Weights of a small transformer language model: 2 heads of 32.
Each number is 128 + 32 x the weight over its row's rms, rounded and kept within 0 to 255. Layers, rows and columns count from 0. Numbers have three digits each. The size before them is the row's rms in percent of the matrix's.

# layer 12 MLP gate, 768x96, rms 0.203, rows 538-560, columns 0-95
104:118146192072173107171093151171092141152169159159062123087112133094129133127115149162170115120079050117081104122090123143147113150103133108095129131140066157091120121133122114127115145146114193083166055051121162148137113124096121095144157063095137156094102106136110158190127159084158119111
101:153103144095136128107163158167179136101176105127138220146134075140109105139176189070120162125086136121144169121139103173120112100106121124111058063147158120146109099146156147072087117104127130097116106163143058132109155096109134108092141110108137202161131193108059136165129085156110099150
121:146155218121096159103132151134174128071154192168127170111129149117144132125130053081132157157095161093074104147122107107131101088102110119122147167095096132166165151149104117193127185199181167132082175120145141133133072144113127149087116121140128134113144123085132079159157158185123105080
102:125162158085122113131100076123145172109095145094130118096079122141201141189122103105093129130142158121101119164116118153108125068114179193152173129159124121106149156101115078143126107112086162176158112114153141100129106140128106173074131143108200101085077231129106155186135177143140091101
094:082138085144141137181180131122169152124066141073090153161050097126122159160128108108122163084140096112140119128150156156102124068183156076150133122165132101075202143128170130073117138140100104090099179068103142103088146122066111135102083148090112138119095101130123119144117134108074112067
103:108113113107165164108117163083116189136073172041121104108119113111122131125133150101128162156091156118086132112189122113082089137115158169109143114144161081094156141152101166162077148102158191099123103191112120118164131093137128102157101120169064176083141105155156105171149158103143114041
100:130128105099096151138154131107101160164110160120044070106122163133173078135167134146116151126135097068145159151128108153095123103109157084127159157159069150159112102074134121145144085101107060097114123082072132067175138160152156140103129135150103158031121203150116122118127114128177087146
112:136156151103181122057144116126107139108111174084163124116182154106126152109114112120161160121072131100152170136175114125103090114107201113131144170069148076090171172170046115149077172191137156088158075134096131075100137132123128114135129143109143135103147119136083114218159148140121142126
105:107147109132192130176117116086163123154184148090074095130120154077224142092106183134106170176133124117118137187084160132157054070129070121126131119105085173062108124094144159124121138116162130139114155127110131118142123155122050125149106080144106120171082095166107112130150128107109132090
109:077113098127122123111156135192147132119073179150101128165146138181150143112162191145198130122100072066156111159144092133119098138202127096134056086168182134136105198125069153121123069133137081156145142129120116153115099112123111124132128103079128128084105146175165173161128109143162087106
103:140133102095084143174153099130124117047111101099128138116192180161139143120135204122171171159162089148126088127184158163133195141127112147138138131095119138188128134099143120029132133150097106072145115151105126156134079097128138131155102142105098141111107169060111163133178153149134056138
066:104142145138147099161117164121146182102136125136141066143107148156140094125161154130135174121070136153140160125166130159073098113107095150123114120112101152111066133115134175098156135152096114161216143154101117195058121123120133142200133167137099095105176195080157094123117136069048096101
132:091149109065150145099111191083099155116078150113161168128141081099117081113090142116100187138128133124077171135089135119068132111079150138115101069124119161098158165185088151119078190145122171078093088098121129125062152126127135048135153143105108096087148142100115129136133098104180108109
101:137162163083148106112165199107130122126208127167109072118053135097142115072212152081146079147103155136147122193171104144165159153126141138126164143134175161152074131102130137142160095126109153131099120150110162149183115129151196095206121112137129152150111128123148097138098176145153109115
074:112168129182122136145144150056100121137152094086128162137145117133129132170156129174118085166126167071152145131149185108130111214204081102095147082187110171114071138105118070123147114125137141133125081106069150173175081111117118167171147166147148157117151156115096143097145120078155159149
103:095177166092156126117173081111152154133097117138097162090131162132102093127143133094177147186103093161108139081092113195160089215110182207162120138167181093135131116168140142103162143102106141171128089180122108114173140117126131155140111184137125121158122160081094134109067152115176125127
095:055090108122098177118124119154191177146102129162157099099149141121116116099141164091131121107100177206168160115134113141095144191155178121129141083180139154123102145172170150164111096193120154084181152090120143083091087133132141173178130139112077113105097176105076116125122121156180105124
113:108165125135114122052160108139156158095082150135076092062178128193086159132163113090106154133110102168167044161113128153112137131162138199101174109109127147158166144128100107102103089104168111062087167159094142135108121147134147055117152128132126089123097134092127114130130059121084102124
118:122122101152133130154136150100162140128150182105114137120118084161164104154168179170047168194169166079155105070115127157062148143148156145123169078110127151185122193145135111083163189120154140087128146099128209122088161129140142148124088150126154130149124163133153081165155112173087112124
108:143105130095122149124175152123109168158103128155120101085148074197107101182159131115111130112138092095102154105126124169104135127114120169080158145099160152120177161191084164112133135063100096130158084054070069105112191174136188102109151128106137152096119147091137101177173143151096175153
090:087059156099121098081130123094159153120121129099131123076130169124153078103094150148134210135147115152112130091097154131080152036111133110124137098145165101141216100184114164127090123127116126118161156142151126099166135086112162080085096125130154131172090185151164082067102115134091107107
107:121107163162108106135073089158136117129078161192093112090080183106145165091148119109165165110113162162080111133121125100102136089185162106057156132156152099156133131149149088115098144085124134143124090099174129148163146124173169114138127125065087091146158078071125150153150192120170066085
098:158142138063155129144154124098111143141134167142125152129117154110105110112165110126112142146121131127134108066102157144149139155103146144142072049160177091114130157136113199143112063104114119104132081123124149038142155111128108231115094129116128146125084172082064195144169158122065130161
# layer 12 MLP up, 768x96, rms 0.217, rows 538-560, columns 0-95
102:127168134168144164177073130139114116146160097101114111145091137137170073145156170081088118156125176127078124139096104102168152100140102082132125116139139072151127151204096084100068118042207146137146168207128145118150132092105107154137080160127111158131099154095167133105132128145105175104
104:099098114089125159158140183117137164092145122135071132195121093135109058154122141170116120099108134185113164086139152181110114117068096061142149147143116089145117114137214134169125112127146151100136129132087078104167178095174108141160200135122143138102119106130146113097104232135139136140
108:124120106044113112136104119107112180170148092088177143114131106105101130097187145156067134107126083119075118115177103139166187131122068150115112064198116194119087130133138092110119130176095113173151164105174113142107107101125153143145145074078146138112063128117180145160123088114122162155
092:106140137165095144125163152071103070123141093153090169169138144182126157092132178116136119141125156168118134123063212109178093133098144118158162124101149130136091143135127193150158210163150124146142081158133041155172110095160136133156163175119127128170155114161132121077157128123094185117
107:118021106125135121084122102102154133165084091103149074144166139136131093090169182107139169185139132087143136120118149109127136140138144156122135000145183138091142139145099142104081139175123149124118162144097176095102153159168151134132184142126113091162161151144117152110136094183134155149
087:117108098127098142115090117157161155110181148086159104152171145153134148174140156135157182149181143140113119150131193174115158159188180183121155154139085123164031118135184130120097148151139049097142108120144122148139114138093145119078150065074170149088092133127136148118090105142087093160
092:148103112116130118192101139211129154147125133172107089132063120185149124127087114091143108137192145092117097047123127149110103113106137148122137172092153116149132131142112136204133100141098084060115088020144143144158161142138149142095070109071110134105107101136130077142149121169139113146
121:118139142172102181120115189159080146137077081123117115116188153157178128127097176134177135125154134158096071149164142098091113158193166108103169110145127088117131185084177137116118118102132094110125115116150097175077103151151101161142078101149116089104121064186191141111192149153145149136
108:164107134115156141079135098115145162124123144164189137088142149176143140126174145153168110111092070161185145132045093133140142123095120078116142095142146158154170124163092141189081123100147061101071076124101181148129163178086130170170123100122114121122185080121170123077106132133139103085
097:177113124119118149122153170174133120094111127097176133125162171121129115122152151129091132057175055163137124113182165155102144190138107158106145162152177082027035128088138132081106104143146169133055097179156129115178110172141128149109148146090130124101137150134110134137104102130130151133
096:145087128051129114118109157131132078120067106106110142072102116103119172166091125150122093231086100122127170109169145129096114159107123124164119120121072108139110121128134207151087117123104100157164136145126138108124152142131108192164088146119132134084181139095148162146119075075085056076
058:139132149091178117120170117127145130115096161152087166111136088101108188125098145138113130145132098063125093157124132101131123111137152124170132105184136110156121142142141176156093078046184141074078103179138154109215133097056130089099143088087139172118084158158104168178136130189127132127
114:097078088092146175146132112130161177159128123129145137147077114136117082049161150151161086150174151052187123123121066086105101116086113110116133134135145154066177113127069130188082111151150140126132116136142109097147059154134093077092146136092084155137159091097125161169128140138166145169
084:175119102152176138077125111124156137131153148170146106112198176083188175142176132169118158175118109139139111123135125133081136159189142120145106187169076088146148115087090144200152120111137121126094139103072198146142092108107093155147134164140104146105137151156177104169191111113140196141
083:080127174071076166147169108189090133074114115087136101119077183134106134067150120081104128089110115140144142130096116153125103101111106144125089107146102114195206087173136143078072132124135131077132113121062140140124148119160116158073148145086131094143101090106098121120160184092113152080
093:086170108121133143122122115097147209109181163135122103148108163062134133107121119145093087151071140095139105139059087164151122143120126111152101160143114130088084175167097124046167075134144105112092155161153142132123168123181154173135137164110190143077071086147148190105088124125118099155
104:132163113140113146115097141127090172140118119104162182130133118116133111088115187139135123128148139105066086152128188157146130096112117120074159162082149136199026114193122123134138121173066143116120121103145095150170179143134143134183140123152125121104133085168087075146106062061177147155
115:100109126122191139150145139089084139169123140150212102175136184169139132109109111097109094163133156135110181132104150078090092099157076118159109111094152156107159108185127172155174136084112090146155129104064081143054120087155128164125095069112114109096140120151136115057137156163122154092
115:123121135137131103112112179101131094142135193132117157122175108130057138166141183162140127137100125148162161096107151155125074119067086166150201101136161088163066144108102133122130142155088172058142098137079116164133151115120152158184155091216132173062141135123135158147122080134157117150
102:132105135162124138146184142156165180118136130101084106112144093155120094146082151082093117106141186095100173141177109090077116076144140124094209084104174076129153109161145134097139113147132085147119143062091167126058120137160184069094119189126159149125102136132158155124127170144146145187
094:072149131118187133102107193157186145098074151075084140154136105137154067120089107126111076091111139142098053125080110166093152149117133176094148095118143134123083088150121073086123144121187107170163084120139107104151133114123165065112161153124077151107134128150097184159148111165142155095
106:096157117142064068105108197118122160215113105177134135076057151105108154138195156110124144112123139122117126126156133098069088121112161081123090136183112123089154070098156122109146174091143062115108113179133152181135100165140163095112112140099097140113157097161112168126122095081106129149
098:134133107145154145152110132168136098166108136088159122089106099057096165076140149179105148107166083151097150127130174133110129100129167132132084127142121082094141125081053134167136195125152117129102106087162091071097073087091158122086182149116107118115104095133114122195094084192121077170
# layer 12 MLP down (transposed), 768x96, rms 0.143, rows 538-559, columns 0-95
100:207175156117184143097171115113108137169132141116142190151140135147111180130159125093157199139135090083126171111093160107211122109123095104115113126168156158145111092102132132140168126135120164140112095050198124114108153194110142159132183133170114158142113160175104106104178159099124095156
099:114122139119139109166111174085178102202154140099144091130134192160143132130212088112124152141135046131139131096097129139137163121131105141172199120151091148120212079162070112121125060113181083158151099073129140159154118111131161150121132106114165161093114138146141153174138148108102152096
105:130137066109145120104163106148191099184135091150164116121107112096147184131112124171073048130096081081135094134168123148120139082167144119135133147113170130127070124189099080131112087094176117136117169167147160116129161100118091133126095035135125151136115138168182186101095108155144167136
098:143108166115083143100127203119114088099054206097129101147111142138145133126107104213091125105156193132115209177160170115180114168178165102122111106149119121100139141134144089111127129185161087127149140073109107142164123129112116163150094098168125149087141104129144178125131100185091143153
099:101134126153095106136088163131161213128110097096132172094074124160095164174148116110165046133150162145095089130175115113141133102194117124164119151183064058171145126155203096091096094140097103111124135062120089159111138087098114164133163088121103142141130083145146108140140119129105139108
112:106105130112171150069098145100085163138076097107102143158108085081117211163113147093150039115118104072150115165174117144104088109130136114124163126137130124098179145157110094159141105145202145080134134153129131133085117070148187066122109096155141111129090141135127107134161164073085090093
098:164148155101123174141085121147101100190143151160159126092142099094150079121124176097136133141138136173119124127155167123112198151113142181163055076100134089148187137193170116158145132160077089151114128066076122054129162115127134125156110149146136129162120118155123171079085151065122142083
113:100113139186151113142135127123123123164110122150094092081070138156109130131147077093057142131087159165144095075145199120155150079126136100128171153155102135148116102147145133080120140091116163168112151112092189167167133091092135163184085076134109176141115163101209132178104160098089087100
102:099128145124110156074140121147074118055138146117149120066154114154107090142144100107104203155166128136106082155119120142164123144127138141130087057184167129113106119143133109142198143095147122134126131168110153135053137165113061120218070111200140134110143133141090105149139165125065123150
096:118154129055107082076102123127093082122140122161184156124199091136141104095137118109134008149087118107143133141125096178123114128098114138152132100096152181131128132111071115143163112149158173159116150123133138117132110125093122040182155173149158172129172078119114155133119130153116182174
099:087084109109112043135108156140122136102136139106103173084177138113140093136197174087169160097121108139159129097138109163086125133109103141147123083139189175151179084112129124183176145151152144081177145140152090070111111186168187119129125152094086114118129100125123047098106167160118117122
065:126199165106168159122142117095207167073079167117130121134153152076102159110156094109157086133162130077113138141160166128116129139109145155115167070191117156069105105116091161094148081078094128167141177140116152110113145117090155109157122092126122142076141200136160151147069079145096103130
131:132073178087143122154105143117083127135083094047139145176161119079112139118116116111110131176151079067098177092072113134133129136086142149112097108100055120147133160137073139141114204170147144143127088123170138145107166162164203119169163159092128078079149110126169128147112093141143104132
101:061193169128149127200101153112196189172096184157117118127102112164170101101193093133163136128108167135111163121130125120108152120144124078150151170124124154152082116094138100175096137133134149123090126151089171150163149109146178104157091077107138077106098096135125099157127134197159191136
071:204084124094139106097151140118153142163165227108108131132152103144160137128096080217150065162106100105182128178119078133139130156114087089124134128126127118054092160073052076078159098128127132168125128123123124145147140141136139127118159075163119116130184123147092143137137119161154106142
097:100158159132139115195093131148150154122085079101094154118154128127162167095114107152139057055150117096176129121125138066095107103174129116134118138090124145158108138128154150140091174120122118180155143164131179104150136097086175155154123080127150141181046142156077099185113141183179156176
103:121099164176089114139158184162106116090172163068140142159081143163154116153159162171097107074123064146142163119122169126166052144112118106070139094102121097176143102116058100114133176160131120125078103120089154129139143132158115155096110121162122164136180143057119125138159140127154101206
115:096149114123147146162152090105146105111138156157124120165157098134175175198133113104161029129101162123133127064150096109156140146120055082170114126150131116157127146157133147117138124119127122126126122072105157140170147176057059116070138099117114188135111053138172174111139117148060125147
116:106190107144139092100115094146150126112161164151169128173145141128156106131156148115081139140125138113083095123142125170150112134159112148096176080093153106139161219109117124105086102092198203134156167133091135110081127169197119152091124094099126100093137161157147139101055139105192182158
103:135093122170078151136117098110078121078093110096172102162130168169158126000121147140115123107150120107166144140092138138148106123157122189115104133152119152172105118122088141116071141091124139145167167211162122135098143095119118125128084132127118178125197196163116140090120066107129110160
093:069127111143134099134160118141148160124121128142123124075143173120143162132107081100129012106123141112060106122104181115139139074073178163076145146088166144146073135161141082103181135149129098126140095164144066193115165120096188103161119163145095133126146101149156119165126118088159154106
108:127119093152152126134121059079193134172106103169129126075142100080129172133097145081174193069129157153150136101155089125096223132180130140111122115136136103156184133078113151127111143137154091140128147184153148064082112104099130105139173108105066080119138106156077113147131161118107101129